config = dict(
    n_head=7,
    activation='geglu',
    rope_base=10000.0,
    init='uniform',
    warmup_steps=440,
    decay_shape='linear',
    train_tokens=470700000,
)
Each number is 128 + 24 x the weight over its row's rms, rounded and kept within 0 to 255. Layers, rows and columns count from 0. Numbers have three digits each. The size before them is the row's rms in percent of the matrix's.

# down: layer 9 MLP down (transposed), 576x224, rms 0.114, rows 452-472, columns 0-223
# gate: layer 9 MLP gate, 576x224, rms 0.138, rows 453-473, columns 0-223
# up: layer 9 MLP up, 576x224, rms 0.146, rows 453-472, columns 0-223
down452 102:120114139098108141141160150096114137112170131138110157108154124120129160150112076126131090102131115146102121130148112152073133122130174110151122119135127137123122149138154136121129119172094150119135106143083144145135125176115140131111122113146171154155118109090152145139119110181118099099111135101128114175122079135111125102147164156124105124114108152135126176086153140122154114152137135105167148152129155113083106095110154151095127097125140136109144156117115111151180132114093089167104209109112102136156150140116175140107154132156102170141117093107115168156133183145110062144097109112138141122141121119126136106138148137140112135172096145113089154125138115104162104138095
gate453 109:163095102126150161181190095093086119136156136140117071149114098130128127131101157102141095149118132161166143110118125080130174139112167095110175102142166105119155153142100134129128132108118140151143124158102087150123140144156134150102180153137123124133110123147132108138108121101125117128104143143135114133149145128143119099147123107173105145140138161144100156095110073101087135136105146108132144166141187118111137116157158160137107107153110122119134106111033100141122115146144103168121157112133113119108130146124117109149113107089159126131161150136119121171135097137113121136124100172151085082149128128141136084117133136117155147115125145143154117113153167116103161149137
up453 113:120159093121131160109157100123081164178175104136126120159157117133122125131117118122118128150107130141154113139141095077138132156135138106113125090122132160120151145130119145138161139152110122123130149118109098172106130117145091149099147114120106121099123140100124120142129145128121045112143175158153155125127140126190156112162105102175155130158122203148130138081122143130082150143108121134136154144152092117094100082183154165103077131128135158114150132144098124104109125108114119152113111128112113140153154083108116133143124160121123159198112111154165098142164124119139116131145114147136103166128194119134147110146107142116113144142164137139137149120124152110120164146114
down453 111:142118142115122154072131115126154112131133152131110079081148151102113146124118107129154111066136136054082126113086118106129142113163065162119080156164153114118100137135124144136077127117161143150114125130128187099107173165137084094131096133140136060121134119125119137140153145116103157112151151103121117120176160090118162112132102134131099141142127157111156109100123112133111166118160132131112123108105100158131121115097122125141181152092167116148136108124113092143124132105117149144137127128135155139140122145110126157168141140157095129098097128145107144104112087138106139127124183137176112098146121131141142185145135104149138129129131107134134166166136092128130157134123
gate454 106:118103144108147138106192153093124130162124131123138106080125156113113140149139118065122088121146102094143136128119123091141152097124110137124138129112139108167132135157139119125121127118116146129127120138125135136111152118129113147092167129179109102109130095157114100158094191124126154124135112098144131119142119127112145114171139117140150110114160105155146148142116121114141138178172180106169132149139159093112130124132118106108145163162130086137161158131107092108153109175113079097148151142134099142143117169144120111120121113108161133110105138177124145173151162109109151105079095084153130149172130170111095170091159109130126151137119141152196109136118098109104145157146
up454 110:134131146158168056147151139106105124158157121101139118113166196122183103138128132079161115104132098141119137125143139118129123148171113110130141136167109109165174093092112117168135133135137203137105122110120118093087130144146114122113125068149073156168112125113144108145108147097111127110124095128136123124136112110136124092158116108109139162130178100122157166170163148165113133134130150132158153148096131122130178131179122147139144144128126131135145129150135158138114116116129112129138107152123142152178119147159091125092159121122118181138113137167115133150099089154136133152125125129152097135161135163135144156104152120142105122130077131170123128149132129123144140176134
down454 108:135156115111144168154137109129161129178162105083086124142112110176152130118142122132130165118124140179092103116118120117112068136153134151077139152127126166109125150109149087125122113144165109135120117163122140111153125104126183140164131103126089143133116148092130143074130114114135158178135136141128112116166142096127121066103077118142173149146104148101128120122147120129166085123109150154141106071126098116103107127139111113137115105127095144162145094089090116180102159132111159133131123101105147140139132154159138133125129118156113123147121147121113106104107070099131130152141149074108136119158125141132107108102122149115101102102150118119081132124150114139150129135064
gate455 094:128114114136103164128172092127122136115167122143114103105140167078125134146114168117160107119124157175138163157120149122127158145156129132108154114098140126138130134155092189170130132085128146124100114094156124101136127122132155138105142138121104159142134139125156139147127112129117113129110126104138115144114107129165164062103193134139126112102116112129143165154158137127092059146115117116128149165123128150082124150153172077179167113139131107135131157148155069110107150111143128163101144110112099077130129127098156137132101122095122128125115128136120169146118104146147102147169108134152101127150104122165123089141117141135143191123158131147166159106108148149132175097133
up455 093:098104155130133160086149136121137140090142149090158087174081104146142088106084128107146151136129102134153136149132119132118081133133123139142139131103078166091096125139096134143127123103093120131155124143096115111119109101124070133107116142096202132169163104125114041099136138129142106138129146120136117089153141135136082108126110118099125097139125118137102137141113104134169137143120148137131101144091131151150138103111110093152138120111131083118117146138134134104134120088099083134135162109107123123115122089172140111082134129148130108120123206106091123102142104084117109155120100144130130130094135113135122130115127094097110102123105130139121111107168086163135108117176
down455 093:131096116151141116145129109120131163115167141143109118166132116138136122120110126140133153108139139135134125135127156142127116088160121170099115173133083122145159104154088132147139113113140139114083150125160169166130123117138133149129098157089146098154137094139157104100148144146134118086125129144139130122123120114116124096093133137123080150140113104173154086117113177089101108110074122125131127126153110129157104124120104167141096171156099134120161125126073055134156151131155149136144095116117133080158106074106106097129119125118086111173108192162113134191140103121128152114119115137097144104142109110126106128145088132100113159107161158134159116116109189141150134124112
gate456 101:108128166177114133171152136117158141119160113123153125137124135126116124121077138119129092148117132151109139127122093113159136070130130133140168063071113074165147117089082112130140118114093143097127085158123106132114104145135121121139139154153122086160131123097157143131150136138121158082114119166151104105141120115156120118086140113132139126121120143137132126133092133078133118136163138114135164136145119179110080146098104136127117147116153116105089185115126131091146116107120113130156133138111074096170116165116136118125116158128173120134173123132112107112089140161143082114099116151125067093122118143129122140171150115096128133169112160155149099137132136177112144164129
up456 108:127132126109115135155114142157141131123081151124109124118093150089083141128126148136154112127134106165140120120153069138106119099089097182139118137130158084149177128137088125106188152120135131168153122084083104101135120072126128156129203114138161130128122179132114134140092146159126124150146067139125109134144115121151120136139107131117105089153110127148150123131149122099147089125132105107174132103136145121112171129147163096084115087131158161118135090118149164082151097133120119127172115134139156186122112151147163152136098147142127122156138130102079111150116147135126132100153113119127151165149141119099121128099095121129151125137130135095148122143142083084120104127119
down456 107:121120125119164092142178150102120100117115147143104139173131110146142110136093151152144137126156100110091112108154131153077119154103068115094151105135111099109164120149158134120130129083142127118193166197153168129137143187136142124136137143130147146097099122127119157082114112172109103100173115144122120153107146133126104106166089084111128164105120105091152123134089105144119153105121094151131102123138148117115129097145145158114099134158139138144123119176133131151093147110118134148123113120159118167123149116147126160175102131097151122136114141135156145136108157111178105078156108163137135117135119103129159114157114139108116128057106152118102142131143137116111133167122
gate457 106:107106155177147125130136150091126091130149127144113152130143139085086138094138162125159109137114116136102097143108156100134110082150111152133194119161153124145130132106108113142134141165076125133085108145150135083123096133118178153130128152153124106139100122120101114081122135090106139116146124180160134135092131138148144095094142129098130153168089119143126141104111163134143089153137130150131091167125128116131101136112120141124121091137118073159115155128136109157111117131126112154148197125119125092134129143155132142094126161139115149116120092105123087113126121122148115184145137132101133137142141096137105086173119136123176101150131095175163109138087133134067121124176
up457 105:160099098112147138146146172123136149111119122148117142106147110078121184125125176107140135145108129108139158159151123139153139126180141121112114131138141111177123146130136116130129121077138148152121121070137091133155134134116151136149126116114165132140111120156146165122095162113124132087163143076106133131145125121104113130164133144118150191108117096132130131115153153105129109149147127142135120118121054111152137152111098110051123097174125087138123130110111140114078144135108143103139104130122139126109142122132069087125176133113075095125120098153179115131069096125118132096142121130151126125157136153119105196124133093120128116128129084139144076134138109112145097119120
down457 108:123105148133146141121076065104135117108164123170142147130150137150093106098134119101146134115103150130120092134119132157155131101153125116119159110132155168165113163154130130153143201132131119146128158110154143110128178123139101167093130096131163111138135156115120163100113106146145171098106127128103102095128115070155144120102130141069100137134185170157116130122144114122114103084137142112111148109121103129096136124140114151108154123079183119147130133123148159088110171137088127124118123086162131148133125142158123156138115143153130167154106108147101149128121127140124117111131155127160136134110116132069166111100160115109131116081174118170173133143122141105119082130118
gate458 100:133075117168130152139138142127122115163158163143115100130164135112100139111113183125154108123115140117143133134109152108136112148136114101091132143115138107164160125130112134104132098136150080103117118147085108141168143112164157107109098140188183130135127117147124111118153149153135123112121100148135140147134143126118123129139160140118137130108142148142111135087111108127123118158129194131127126158140164117084129138123102113123148115108100098133145086164056166127112136098119083143125174094117088161144091190153099110150150143144083106166156163164149146175131141131178095133138096113141111148153151105142127124118150111137139181160077130127163125147127165126128111151121
up458 100:131133080121124115157140162160127189097113096111145187135095108122108112132160079098148135133140096155142109100093140142116123142128112130145164110123108158125143097138107155127147117094123169123116112107150140103130094115147132112110156072108091104089110138121127092135117092116142141134143138085171138127099173144113147094124146138117154114129128127111102112164120145148094142127159095124118151129114166160126134149134117119137129165132136111136133110130183142154135091148123137079132105144131179134162083138129144110122171170121136119128120109137105149136126154160055127086101149161117164098144079142127107148148115143099114111167148088171128128122065132162124129144168
down458 100:128111112132119120119156148151106092116120146112191167112119127124140114145138162151101130169159126119088090116097169095143123128145099105121166158121114122172126140142099098116131116106119076093106088122128128122114110140170128131131153130185115144126166117179132128129099157133108131060128124161148146135117096098140134151154144120125115179125117138157101085164098122135120165151083116104135158158136119153142144136137115174104150126162082120118126116143129152158167111144149149157129161176102091116139121146126141116160183120122129120158145140159107093131149121074130127178102120109087104152123098121109122107152136114130097136124078103153118118156131101095125171130157
gate459 104:143101091103138134102149164099138128164134154110130148136184123098114097118141119105118081119140133148127146090144128137148124097091154132082114091128163126134136129140093127115130086108093139158098093193129105137120148147144141142078132143153084169149130122127162130154160135120128137118099146158132126148182113128094108114120123122092183151147125179150100141120132135122134129172142151106108123132166139166101132151132122123114115168128099082114095158113138138148108142186104098110153117138128098172133125127119161085158110121082136125108127101170069131118146120137124108085120127099158129142139136105140107113128093096111108166125162091163157149073116131121126123123099
up459 099:137114094117113098134112125125150112166118120106112152118141128124101134113144115116118127124158091173126093147135112135122072069070125160139161128136144145157138122135146145162118130151144131152102106164180130118133162168144130129141153154143127100120150100136154073133120181110092128129098099163146152126116160089152128110114139115068133088123086168094149172143150132131085127086157149113115171151099118156096136090139123140095104146124126156135120109122135117108132089128106122116135125135107128117173112107120133142118150098133107120097107116156098143109144148142131135154085174094129120145152176082130124120155097128114113129124124081201162180126124130150129128167118
down459 100:142147134123153160115109151123118132145104154128121095186107123095104096165129109091158138120156146095154144135133125114137149158151122142155165172159123184154103156105112109146113147133116159109159117119126161146134095112140119118171123146139116108101152133153120156134092101058113106130160129137112151138137114128140101130114097129118125149154113123072182124118118126142072131131086123132155113109137131123144107101142096103112088114063145124118124124113137179156133134084151129179134133125130108143127168092159139136162121111100130100103093132131105085104130090127101167140126124138129124087112122203103143116133136128115120135079165087100096085111170114137148122133112
gate460 105:127094139095151150134140156125123116145145155118161117144090108120112127150110194109119115131190166114164091147102125114159151151127162130123115118135111075148160151132134148142137139120123142128148140104113134109154121142146143189100144149151121087134109109153101111127094131114151186117098136153148156113170106137143121087164128124145118089124137131130126138115076120111150100122131140104174120190149138152153132127146123114101104154173131110113161138155132146132154153134116117141167153074135117143094101110133162104118118080078121131140169107085115140124097195121147126143107131116135090116108137144091163087147094162117137124146128103123121124105187144143111169150132
up460 106:136129123149122111123095107143105143106120119135156146121175155128147164160148138138127119135086120107108108110129114121103152095168102143161120138134143152144146115121090131128119121158141128160109125097113127138104124120116132077152168164063139106106131155085150192125158129118094120174138123139129165099114138110151147103153105114134128147141098147155120122130123139110143135105100149126131165092113081174099129150114113129096084150137137159166160112104135155140097114148111154101115101156117121094128106139069114210102144128117142170081080151137121111108151088108108137107147080140168154151154164144122093140137167107132123138133114104139144151126079134104176118135135
down460 102:082088123107143129117099136143120155060128166184088130147141119140048151152135126136123117123147152141116134130081141129125130073102147123142121116111128100150124137152108119134122086155165130156089089127128089165121124119145112121100120154137173120123129140115133117144162119137111106105130115115121140088156093094157119103130115139145115143111181175148108134115157086090060117158102126128140153072102159144138151126132114084168133106177122166136122121165105103150115141135134113109112070118113160107143107122155106131097109145171107102094121151144124110118154127135125109138163127098162117121115195131139111158126142139139120143137116119119110128114145107114179135129142
gate461 102:122105120159111086139155113134096119176175125121126126129132180134121135145139110103082112147128120154148108132111141100143088116102125120135150115103152135104135142185089142114152096135110128121113109105129087126137165145166122156145137089167158107110099135096148124136147149119120149144117096133160141104136156128109089121117156123121125128098116145176143160107071123136139139185077127146155112166138122107099149086112133121113117149156087078086142126173118140136169107155162095162146179144151133108156133135163161088098122127070131138150137132124126096132138140090133116157112107137119133175100140073149144106127158146115117171146102115142128156112145176108116145159143
up461 104:107184096164118138130124138123156153121131120118105123121114127138140148151114128109107128141134098128130113141124154108098130154133164098105157124110108081145097167109131100063151079104131118165128161143110144124160082113126143091107188138123092128150135178140101117144121112134171147096181144143142127120146140106127118133133144153109149133124103112132129094129108086142145119134140131126162128125116136133127156152124092148113128144139138110172178122084167089150174095140146104112130123155104187163163105160141096132125108156148078130151127147128111180087141127148170101091163122123123172149136137117093160174137098115149144108139139122114096093074137135157113108143112
down461 104:099114150122183106157171092140133097114127131162120157120139113110130103088150138126140155093171135125133148205124102142162178122106117103141141201108181119139147136111115119077120139140120127131140116160121124131104164145167118124141099115136149118139158152096128090125135109079142136154135115089141108124146111116116127132119094089144116178153144165115115123110174110125154170133135115125109119087161095141137118121117137129129148144090142132109172091120161157116076108131112147138143095125119110163115110183141180080161147103123182118086146133117151152093145130161139128092143147120120137129127118121135135124144145119104162096102118159127132124125112134164149079136111
gate462 112:108161115138175153140138160128096135139180145142135105133102100086118098135146142108143086169111156168142132119122120149093147064138165093155162119088115090134180100148060136120154135117106116146139131107089129152138134125095122171088112162149127118114091101140117118091128167138127139112136136137148126123118106133094114073130120145108166118174101139138116121087076110140085104158142160112116208167132166100116152093128137137130098085127124153135132159102141120124149122127116118126137135114161076115128149148127157159119143145089151118181153130135142111087135157138115118135134120135128120143123125154110116101112162092128121147146115158152117127103132167136130119111130
up462 110:131149133149103111140133159166145098108138157175100077137122114120126134120100164110127129144125144136135132114146122130096115079110081151165173130123116137092129115102123167117125123152121123129129144135099128166167124106115168176140128145111149116152132145123108151098107119134082130169083164133107109126087137141145121154108139136133076117115116161167112095108120096110116142146096155151088123144101148153137134099075129171134085099130114094135124143099123169105184126144161140142123170179130183140105109115128106118163137143132109122113095142137113094164162139095152119138128108152105127107163098114106165129126108107181162164179120168172140121125143146130113139120166
down462 110:148117142106120119139158115140155118173099146139154152121094168116119136166191135087093164147165131137118088147167092145107137173144114144122139180147136153123104066118101138147086113095169164144173085169153158122155130086149148111121092080123133154131128137125166128131106119111107159109128120114128110108134099139135160118090115140157135118105133107165095124127174116116154103163112126148120155096111128139156117178143124127151123108120154132137150105128131099147109101131153137104135113143108122137120115115106175128105105106133124113109115158155103122146153103162115156137144144111130125069141180112139122144168104165128072136108113120133098095139170144136144118154177
gate463 098:171135118121127180155128138095139115119129158123105130157100089132130110152125143108113109133146196130162134087089090106112137120146105098090136120124133137100171182117148105119122144115110147111123115136113123170151158173128140140137110133153120145194071138111144146116138137111189155145135107122121126125163125119118132117166125130121164183114114135127144157101111166109102133173111111129141108157150138158137095112122146088129114094143135144126166118104129141113123144112119103127163131112135105113096131180077129112107127130114123086122170110140171121144129174120130123108151133152124137137103131104108121181107142088147124133175156112144134131084110122076061083123164
up463 100:105158146153131126145057088139121096153132118110157104082123161109145119149091137100117134163081122108122087106144159098144146145110141101127129170132124141147129129151147090155160102122177133149172164106180153141119102098136132127177121160119120130175131114114105194153169145136125147091121111132145135148145143105146136149134115158130100121123155098166104143135139133100127108171128146118121153103086151093094105163113115147146138123130129098144161135155106133140148129109120122119086184139131119096100111152172141104129114118135127167170117148136098132143113099088129114102122173102163118139100117179132124139116138118144192162163113085131140107149147152138121116131128
down463 101:105153135144164109162129158111087085138102115148143112101102139105122142133160115129114079128095106145134121118138129155099154086108137145126118129147138166132119140105124166147144120135161149129141183109087125145115103108136104164155108101113131092155090104153150118118139124115104162106094142134119156122111144143142092094167138141153141162136116173130147116161139091132115099117129153097107110118088118113112097093148129166163175168148127098133181111133101090187106102125165080118127162109104109119151189125126082132133150131131115184148170091162140091166105124127148119160123106115142156139110174126120114121120110128101161144128109137130165109155143149121084134111137
gate464 095:079095157090153134179138108129113115120173160116113095108154139120048140143110155095145120098082124158142113116101112141184111094121115147130143147101137116106106123143116097143155121156115161092125103131141142115135156126173132132095096126162139130146141154100147152151121099100133113137120166140136134140133144116156108084173145128123140105136118154141106146130119082097111097173114102145116146130142141135097164110129099139099125105094107135168099174122106101124077127145117082154114160060069139165147133147148139134112119116077103141120103127171119149157119158149143133139102122127164152142147124089151110125147131105116123150132125114185153133139118113136112141134162
up464 092:140096129107129099149121110138108156122091134122101117137114181111102133152140133092160119117149175154171096096123165104151151136115135111151119115145130151116126141160151070119072187118118122137127113118098131124128135135141086122150133097118092123124120175119172106114142147124161123126151161092124102045141099103125085050114163123132087140103075108128136126161097119111165117147131119123107107113169122129089122143140114132085110164122083123118121140125135118196111155116142101110125077124098139138102145131165125133149089080140125150140120114132106160145117137133098123122148102132145081117116116089108122164156131168130125114134128129155132137116095136126134119127160
down464 096:151150174180131119095133134155165161156149092151110150138135109112143104131132121109123102114123132130159166153125083147114106143157172161144106152145177127099137140142085188117108143135078135133117132124128104153137119171117125130104128091173146119103103088135130107119142132125138135136101161121138138139139081136113159134143107108135107114119139167121084098125108158095160133164174157164125124137160131142147122159160094081147163100081124120072113121145108105111123141139112111141095097138080141143119117114137134178125131119130149099116099148145129147150126160170075111089120119161097131160161157124124126139125164170124154114138087134143123131066130115110092119097130
gate465 103:186123108082143082120120185083105138110129139090140122130111094104074099152118126132159116107132140144154112105117102094124138093143133129139103135093127094136148131160112123103115110132096107136117168120129136151181111107165109155134136157102092124143100108140119132124153118135123106099126119101146100123145111126139120106119152127114138138156125117182147146080115125096135096121152115095179116113151134130127126125126125134128130181164099099114140152135126118146118117112111084125153109119143128116138177131105176108127083153080136138134180097130107118193156148124106099086084112133189050129122117131107140098132169154103122150122146143117165125113118125137129106150171
up465 105:085135105149115139136130085175135127131162115153165110129101076136147155131179128108137128151132155126148116123075183170139163166140124168131086114154117158135137149151169145122118180113178126118118137125176134169131102150127115140099162082137099095106107128137079146166094129107147105176085179121152137153158153137144154126099092099161105102127139191141103098109096084099153141097139129144129112108116124129120125111095113133113152149151167136128154139145129136128141129125125158132145116118148127101123130152184101144102135129163132153107125127137145084130134121115124151148122103141093155145104141139124154145123132089147161185124098131114102137118113115107137140098113
down465 104:134100117155134132124100126132122113156095099103104123112128112157091065161101099117110105117128115115155143165105137180169156104092130155125117111090129075063165099132131138109119118125116116129140192110162139124146088101179120127128102144168115122133114143111080128079158125143135114154109128148115145129179175129119095114142165119144128123121097155118144081165124160121148124136123135149143063119146134151135100142131137165133137113146139130104134101170117140144173179128113151136134128112147069111125118147095139138110087128151131128135123145127083138140150149136131129143109150169195142135155162117146136121135140106123141150133115173140088161124114077119143127145103
gate466 098:118168112131157167165123130123118108121184108146131158116105126145136146108157120137117104127127123241142117125078133095141110122119104140137141092101130119102118144139103096110166109112100125139108097143076136129095068120127131079132087110155177099137124111111147129129108157125151092130119115158136144152093095147142132084126084114059109127147135140129139138149116110122163103184125126136173165167163170155123112149133144136148118132124127131116128132149086111123113118147119141148089141101124140131114122104116179111119146121119144138150154134097134153105109084139165084110146121090162142106112151086125128115102120121139113132159155094095160138120147137095136129120117
up466 100:112150140135178157133131126114144108103164159119136136105098061164110147158150126143143144131123141129090155114125167109119158109140114098139141136066143131122169125111134139126118132135186084110132152118138133125125142110152158082127128101130158135117129110140126140122148102132116174120114154070139150100118103162104122088156128115087128114116123198128124131146177098107099133129132144093140182113149165125116109089096126143140110128134066166128091142139135115145085157083114072178157121116115133140106173149160134169119139126102127121103175170138141147115137137144115129124144106149074132140100113111142117112117152133139129114089146151167112151107127135113149153134082
down466 100:103154134125108110081128149127089157111140136120132131138120106128146127112116126158106118148058131103076118117146155073095133138155141119109131117126123142112140131105090107162141194093159164148138103114114151098135163179140170107142154125166097105154127140113122146131170155141111154114105137159145136153135151133164128113118153176127143126114159165170140097154070091103138101100119147156133130110144145117129124131149144088089116128167148105172117154148134098137124136104112120131104141161136117145117107088086167146116123113104077127142166130127132134135121149131068118128142125117141163104144120136115149142093090098091115084104127120173131080113123094112110160100156
gate467 102:094139143140158125134149120151122101122137150139141150144124130079147146118108145097151108161126172201118113143133113105157151087123134076152138056137195105124123127157157144116148140114078118160132106133123101112107129158144145141134118130146125142121107113141133106106149136135104121110120140134086133127150140155139182117079109120107151164145120079143155136106134126152122140113119171137115136155154111121087131153104152080134094139154143145130160103138123158145133131140104167154155149083113145143146155143149133121075130147138116154149157115145135142121178120129135120096165109115121097108086143144134125104123120123145094091129099092154208163145115166095083090107130
up467 098:076089161110128107118127104106159145159162125139162096133158165192105098161174175139131145129150107143144159124104173159127131087115081124122166100104116142120121096127112151138159152139099129091142104075117148137112115094136159137132183149126095125113138148169129101104107146075123061116141150145102126113091098137149107109148127137115132129124102152134146143087137150143131142125138138087162118150155109114091118131120138084152163120155121145106098147142164114108087154126126106112137116132142109108136103090090115123172094123126099114114123109135109152123089125128117129133137096115101134102116103121140128138180120099125099142150138115094123154162148103119190145143098
down467 102:123140100130111125150142102122130128134104132125144160123091114121154155063109172085112109112136123136131120127145150102170108090150119127140137105143130088108131147136130078109136142149128136139126088141171145131111112173125101174121097126170110133144117114104128127154149153144121120159116151101125107146143131126160153093106135107084081096146110117148112100149139085121112137130142148187133158101146104140108153106121150117159092120089166102109109136159117123126126147174125153129170142095098159151132129115138164074113113147169118173170129123141124099130129156123101152115139139047122152141139103133129115159124118121084096121167083122172134143138102194127091128153097
gate468 097:138096104143152123091121101131112111158116165130127135124155122118111131126125150132141106079108167126210147125139141066141150131098100096135147156152140136103156149120102124187162157119122174113133136145131113166149111143129182115091153149133096139128107146137140141097100147101125138108116132178134155109122140090139083120167131107102123162103152161160158169083113085120085105127112106133126119155149114095098125098151106157118157115126098100132165132130091106183115098098125110132116191132180089143093129145136139116120137115112105129138123138141131095117119144138170098089121147092136139110140146078108106126110162153121128133149142110117150135112125128109132171150110
up468 092:120141140101095130123109113096106148138089075133158094108115131118120137108089150136128137125154115104115145145121163130122151139127149111137186109096105178136134117122122109117180124134155112084124151088105140149152136113144150132098143166166161118118123117134191104141123147154125149137092112142127093104125143138126128133149093105123129102121131144130116136138064120121134153099143119121134122109143078135122174132098138148140162092131149114110092166170138102186104115095151095108131186120136124108139117094133112110098147098098124132121170127138129139136074169129153180150131099130130154099115142177115142121101185116141145151134142134138151089098097187138124132157073
down468 093:096128091140170159124165136156149102133142119102125142127091152107168135117153093099124128097115085156107117125098113139112153117122127088163095139129161141127103128104121117122105093122170149140111127191119131083104173142115148125146107165131094125108135120150158136105090098152160122146128158116130104091120134106128138109066165132119112087174128109122142131094136134146116138131146106078138107151133122112118132121139106099113114126151110115115095125141139137140146156105150103140140093142093126073129093096149114153095105091118154116118168143078087137105110108114105074138089098121127105161116098111151185123155098078106110148137095122111109147156098162105103156143159
gate469 102:113091127147162159161159136132104124159111142136164120183172111111135121138117153124140096159144138109126110116097132161134123072124099122153156160129164090144119135150121120121100155153112119123127105140117098119166137119124068071097129146141116133146119114163105135125152171132111122062183121161150111065130112108129126119139136092104150164130154126159124099171139153124104080159177095152170160127130161135140097127100097111098125133121167114118145165131149129092124092103130147130119124096115132138152105141131149113137139112150152093118132152126137148135106091166155113119144105150110128140189143117126131128184159122097158107152100115113144132135157123178118163111121
up469 109:107112118179165163108135109146151133133123134157116102142179082108129102157188165135109120143132136153118140116140102121154072116144096118117078120121140160113147131147132114145128097107169182104116122120173114117115139109218114123110111108127146118094096096160133155138123101115125132145105087131107138100081152110131169145107112106150115136128104156145142145156118128078105119147126126162142167108151148133142125111133075181146100121104116103133121110120108147172120080140153136126120139123133105123159108164119156105096099125123172138119146138098135138089122091119131152127186148153125106128119077113100120144161122119123112107136085134129132096140115134189116146109117
down469 106:116137094135080132108138140119079137088164147165129121149086090169129143151108078109121111122099093179123134151136143090069152121131113147111129138135141160112142124106120120129170116099126093165153104153130131136151117161148093113181133133143136130133173088140143135122091134146098142130146133090140148177152128137140118128160117122160148112124089190113128155139149159131114110118131147132124122124152153091165140148119154104171124100110154134148134151111107080097153128154141123121138119131157133157091180122097174077102160134088136169127140115122152154153133119166136122109112139108132119149150150092157167115089176122123139155076131113159115165128106145102128123133135
gate470 098:123100178149119102143110135127156124137157105138113101117108137096129139080108142130126103155122128170131139124131110147157129081142125135156154084056128170133142172153152136091151170151081116139115143167092130110107132139176130088120155133165129125147090124144097127091074135141153101126098100154119120100128142104152142110116116137090143095117129140193142121117135144120121108179133109142148172165127177090117119117132121138155113114112148129089121142135124157098100101139132178163121164111122134164094134118129111111141122102123171129148129127130126085146185130102179112117097091123122145137149124123107105114146096149115142096124139165125141171105140157142132122080159
up470 105:105098173159145148149134128148141085140127132150133167113154164102169119144119155177133156158121127133138136099133134134137137163086119118124154115097156161134107116100107124103149137105146113107122094170134168150129069126122105103127105126144138129117157127072100143113144090145103116110110130108098085131121134159154146180117127122130118111125098132135188143138092128114119125077140139098129113123152132093112131156092141146132111128129129144165147149146127140108092138134193153117099153114118135124113117118132104112089173094119115103210118140122157129153157120139156056147144121136136154096100199109129090137098125106139142129155089122092155089144128143139149121136125
down470 104:128170066147150153101118144171120094173198090122110121083146155129095124128124121141169107127102106177115142160129105167141120107168115133170121124150129135106136168136129133129159132142118118119158143168150123076103122105105102138177105164117176139106114167093126133115129118200122146145118183094143163144098112136115115118142115130104106113113149113105145145182074105165152141146125148142106128123137127108159125128098145109169119092114141158155129105119139123140136134132114095116123144118125137148112158111133115156122134168157117143122129155132106126104123129121152128153144126154198124131121171129150104116148138124146154117148125125114129132167162113084165101144076
gate471 096:116104083163107143173145133129131125122094160165105108119100100139132111100091120131171116113147106147159130101092134147111123083106096065149127087158177167105118170117146106129133144142100130122097125135165091095105095157109122140111147109129138132114134129118193115102109111139187115097153129107119160139108100138130117075140097119088151149131147170160109159143126106126151130124116123161117135144126113122121123143083127113149110073145168125132131159102084144126140101123086145116083102133131140135110124138141127081085130138146134159126126128107140118122142144157152112105107083118119099110095156122100078188134144136150123127140138118139162163093085123092124101109137
up471 090:111151126123125101119150147122122112191117132164126127115166074074122121144140166168127116181151126096109121112103145144131146109155117143117128160123133144125137127097131106100116111142094159125179138085094141143096071074118133125112101117131146105101144120105113147080127103100130135113090127157108137158193109094147151134139141145107107146108145109131140183114133161078095155094111115118126088122113117104148131112146105174186136114134093128180133121128112137137105116157086125099125142129137086118137117105135129113092124133133127111119136105137138160142154148142162096122143146131122092115170116079141139113146145125098161149132118122099146133149218109131139105124107
down471 092:133088099114129124110088157126123164117102142139125125134133133144124122139108143103117051118104146164157113103131085121114112143079119130142113160084135166174131103120144142097069159122105137171095138170136140040109135135123119156118153135109112110146133131164134122164121141120156130140147158117115131094108146128139108105131114135148142119153140142137144092118143118106168155140152109160109201110084119142129169106131106114114086111136188137115114142132113119124131108104106120161123131109135147142130105126126144125102126140102114124135083160229161139119088123139153146137148156126140135153117135102096111156168133098142148123152130133111112139101129092167147107145159
gate472 101:146118120099164155148179087078170128124120136128119139150165122115149137128129145114111095088154146110117099058106129134133117125145157119107115162157186117148129152139085131107071116117115126080146102162142138125120144137154157120127183135159106144170130150151113131138134130106184132128165102118144161122138094101177152103152174074131149123134127103147167147130137127098117122148077129106141147166129149130113111118134134111127114159148140129107133128142130095092121126127101122136124138138142122156127134185088126117107102133122132107164136125133128132161116134154130085110092135153142097140100121114112126123113138144125162123162139132159152159117153132182132146183211
up472 108:147124060109117163162111099156134115127135143117168127146126167096130116114158102120152108085120143079089106125142146148107092191129096120119134098139133109125160157161143104141126077101099141126153135155122139158132128164128117148123099111102145101125118153158100149126107151065119128149108137107090118144152121152126147091117123129121129123146137105115149130157140135155110115141105157099119136127122115117175145115147113150139070148138158101153129151157135131128137121116107143131144096128145129087079076105125119123116131127117083104160133173151085106124156111112103180169063129133105123115139104162105144141174128138123088105108134094110118125087082165141099161113099
down472 108:112123115131131124123167191176097144178145105142148140102104150110111135093113091148152152160119138142153181112144132139117163153071124121155117140129102143133121133170117124169140126156126075108145173131088176157120111118127120142088153136116101155143102128128156141156120144107141114149135105150115096134127120145170121157128131142104135119117121129109128135141143156114107145107120162129157114132087143119136152088145176142137102157091172155167171142172059122124111089140150126127155137145121136149141112110139124175128128115132134109114137096139136122155136127122130096178124110129122162124139110145074158134149094082087107119137120121128133100148177117115054179119134
gate473 099:137131100127125102147183135123171103111120099132137118119126126102117123149116107140168107168132120150153121113097099108122162074106124122120147105123174102150161169159100139107153143110138117142103103117102101127186153124107135096121130092120137090097124099157152135130101156098129131140120187155158134125124116113164123096099139094115124163135138129139076135096098128111160124132118120108113103166159084134127106119133114105132124112140127120135160105125096136165128137113123112169099147124141105171136079133097116099117154126076154141131173110134129130119144089125181118121089123118156108103127170109093103162145108119134084171169128082146174120144146149132122139132206